Each number is 500 + 25 x the weight over its row's rms, rounded and kept within 0 to 999. Layers, rows and columns count from 0. Numbers have three digits each. The size before them is the row's rms in percent of the matrix's.

# up: layer 8 MLP up, 704x256, rms 0.129, rows 111-114, columns 0-255
# down: layer 8 MLP down (transposed), 704x256, rms 0.122, rows 111-114, columns 0-255
# gate: layer 8 MLP gate, 704x256, rms 0.124, rows 112-114, columns 0-255
up111 095:511485486497486479482486504513494499529484471483492515530493505521494487494468515532540521531475502490511488480473506506503509518477540492515502497505518541492520505514466499503457478510503497492537545536482522515501501468490485512514462518501574524512525512503524494544470492567516515483491499511519568485499537485462514502495487468541486510528491494517520488505457485488518488492572493519497514506515526450472482479498521483513462507510508493497464490485477490500461485510522459501530506447465502508487487564436550486498530471466555538505523533483488538481448501509502455499517480489470488493518474477476436481519491512450437507494517484514518496484503508526545493502518501508513485518553528490451522496496484527468506510463538571521480519519470548495513502498468480
down111 100:515429533502447527510457499500501547510524549512451500525532484501506528527504516507531530553531499531520468476512483539450533529512473455502459529455544479484523451516479485485518526523488489519526568471505574514487500466474476493524471476495527482500507541493432507542494506497533530490527511513486490496539480491510440540506493481527498488494492533444492515495502463539519532513479496508507541518490522496519474528528507516567468531501494482505508519525512482522488469528475465516504521497511481483518508550496524533513507484497476481492522516497521496458496537534499473474538527504533532475484514507499501511479507527490491499531481487488541514503545524507482502539528511524528526496496502529485480490510495491493493482503510477465498504489495517523489533517501473
gate112 102:501479526477508479517531486496526522531540507484555486483483518477532434541501492512439502543481523486491540497460499506507491512511501485552546494466521455535493550500461509501513538456496521484532504511517514508523479462527491499502509460497462525489528494502508470487514512485515440513500508463478497497497482524487524488475523466449475493494469425500501483491481514489504475486492476522429521501481456471502506505522470492433517516490526503497453474474478494544519503559498493490487518478519455533540512536487554516521533504459495525488496523533477503506489513493527517488497523529465510554500493475481498500566500471471506501508475522506479519486516507496514523538496522487502487480511528540516468512516485522504492474480504518493512501493518520461530484510519435
up112 101:502506510488505467523530472499487487500503500494465532503515506484491494485508419479487519506478468534504486486471493505484504575519478511513449491486525466510515540494509543548503507494470514498550517535539483482478489461491499473523505540517500485489490458501519497508521525532518504475505524459475501473535497471483490486486489520474485523513473506457542528527457476472554497470481531516479468515482500485510455551522542480535483529519484490493519470503471502469516494492499480537484486458492481441512497525511499531484480482467500463514554525511539492520491516491486488534521493500495520490460554481498480547510488535509481472462509487530464512487474524532492519522484523453505486451493530485472521501524527532487499424529497501460498472500523527487482478484488561
down112 098:527495536522529555547504497492487489490525516500490493488511492525547492484522483486454479491532500510545513507505485477494540529499489431497496494502484508496504493520489529467494507520496480521503493506518456511515500506452518529483544471535523512501480463529475508535522496510481478507482488502505482517550508447492514495532460518453521537464493451441517492515511530524508541456476519528443544525495481500472494487514517503450471511506511505512524460468448510447502531499534473479499485523481490500538530523484495495496482506492517500481514515453501548491486508475506496480506494445474529485510534494505509531444453476468519527447503522552507533497558522484487487494451521483493495494455520507483486464495473521506499500535531513519504467514551496503521482447494496
gate113 104:518483524501527536507457453537521513492481505523522504485496488521464546464508516551476549509513492508480471503534538480519570499524466493466510527452555472501497533542492509547500486534511490510479508519495510461530497473499483492479504446515476510502518475500532487486499516502525488525518531507536498496526457442502556481528517502490503516469517485488506511468513524511493494510524505533524497521480473509477492540495476491474460521554452524498508517501548513501491467491485519554495518466515514510506450515530498506527477546521536549480502495540485481521478531481510549502507445541480509500476475532528496512536507503480485455489497503492494510450506492494498491498511440498508478514530497493461492541458526476480546553510504487530462495504469515496506522513489517
up113 105:464522512489528536514492553522474536513480494467464519495497471499512486534523451522462534485433499483506503491482485485488500476507500485442490484482501462512482527515469507486487489494505506477493473509525503499487503520484504512463455487493483482525512491484488464502497527499481498487564475521523517473441497528504517454481430500489478528536494499480507502564486452537482475489517474461511484472509547470483502507492507434458501535474539531493540522505530520502515489432508565489513540508509490511521493526463522547540528524448502493506528510524493498518520498514531542493483487514508525480506483501509465502503518479540507492550510485503500515453517478503501540525512507477516517455503452474490481493494483493501490529527501506542549497552501527494516513490479478
down113 104:509515548478517486488494522493466460520452487543470453507485489520524501479555489513549494538549498509490470481519520483475514510471498498517545484502478509514537525529497506456507493498525509484530474503476513475544537476494490497510467531546481455516479521494477450451499515509477530499473512455506467479474498533512467499483491461526497515490517502493474496515495496516451479544517469465527499492498502455503494495504477524513499524450488452516534523478477500517484498506482548481505506472511488540484468484468496499525428510467493486461488515473504520507509518500493462517466479520483547479502501517461512482538505501507515528532461481504460482454490481485559466453471484542521497497502519505501560509493469523537497526493546431506532490518526503503510511482491515
gate114 099:518517495516501469489503505488494518489503476508485508497534513554530513543503514484479484520482482481492505558493481464476511497483510504518513520546474476495507506529502481454487499475532467471506527542531544505519540496504478508514500509534500455506496525536500431501466534500508487479480514494481496521543501509472493518517515490452504466543503508542418532520503520508491490516485491506469492540477469491504547453454529526463520491520483509461502560511489501533467521528496457487486517473526472493431511505489471482465500521535449469532513514536572523512507554485496532473475474495498519511485512488463495533455518518519522524505483490525495467484506471460489511482477522523520508506507548485490503514491468491482500482521491537457505490545453507487485493499490457
up114 099:499529525472551514476522484491451477511484528517505500490488534475526516493477490498563482504501528479507511508515459533468498573477521546503484516532481484486473517566488497517480482505542512491486535449497498495504486488476495487539451538533480481476514488528526448529487482508514456521490511533466541488450514492523500491437489510455479507487522463513486474514500505553475509484511476517471540503499483544487457469487496478498508541476478486489482505519469474529505534515520524533488532515531512482461499463483520491486487492501517471527489496486482486499478508527506501514496489465465512534504497513489503501504502452474495494493504456520504436501523519504501542531476510532527525490557472515471571551519463482490529515501464494481502508522451526494504524482486512
down114 103:493486497471471493485502502499577498487517450548516486501485502496496489484467519506493459457513457495486462527504474531526472504493486533511508504482457482560478476513453477493534461534533512489515469471516504539508493482517486486495537505486520472545450449524478527485481528519517504489522528492500494546497531518521463515469473523494470488503524501566532439485540557498476511464525478514473506480497487505506510520481491488493469483511500477526492475506485505497543553496502487544490497517491544518513449514477439529481489515500497453475488531520477477493503532482482538503507490479500533486474530515522517483514522480506499493488505441534511509510480538476499499540515543497521477469476484510539493519492489535472499507476487510502537491526489561549529485461509491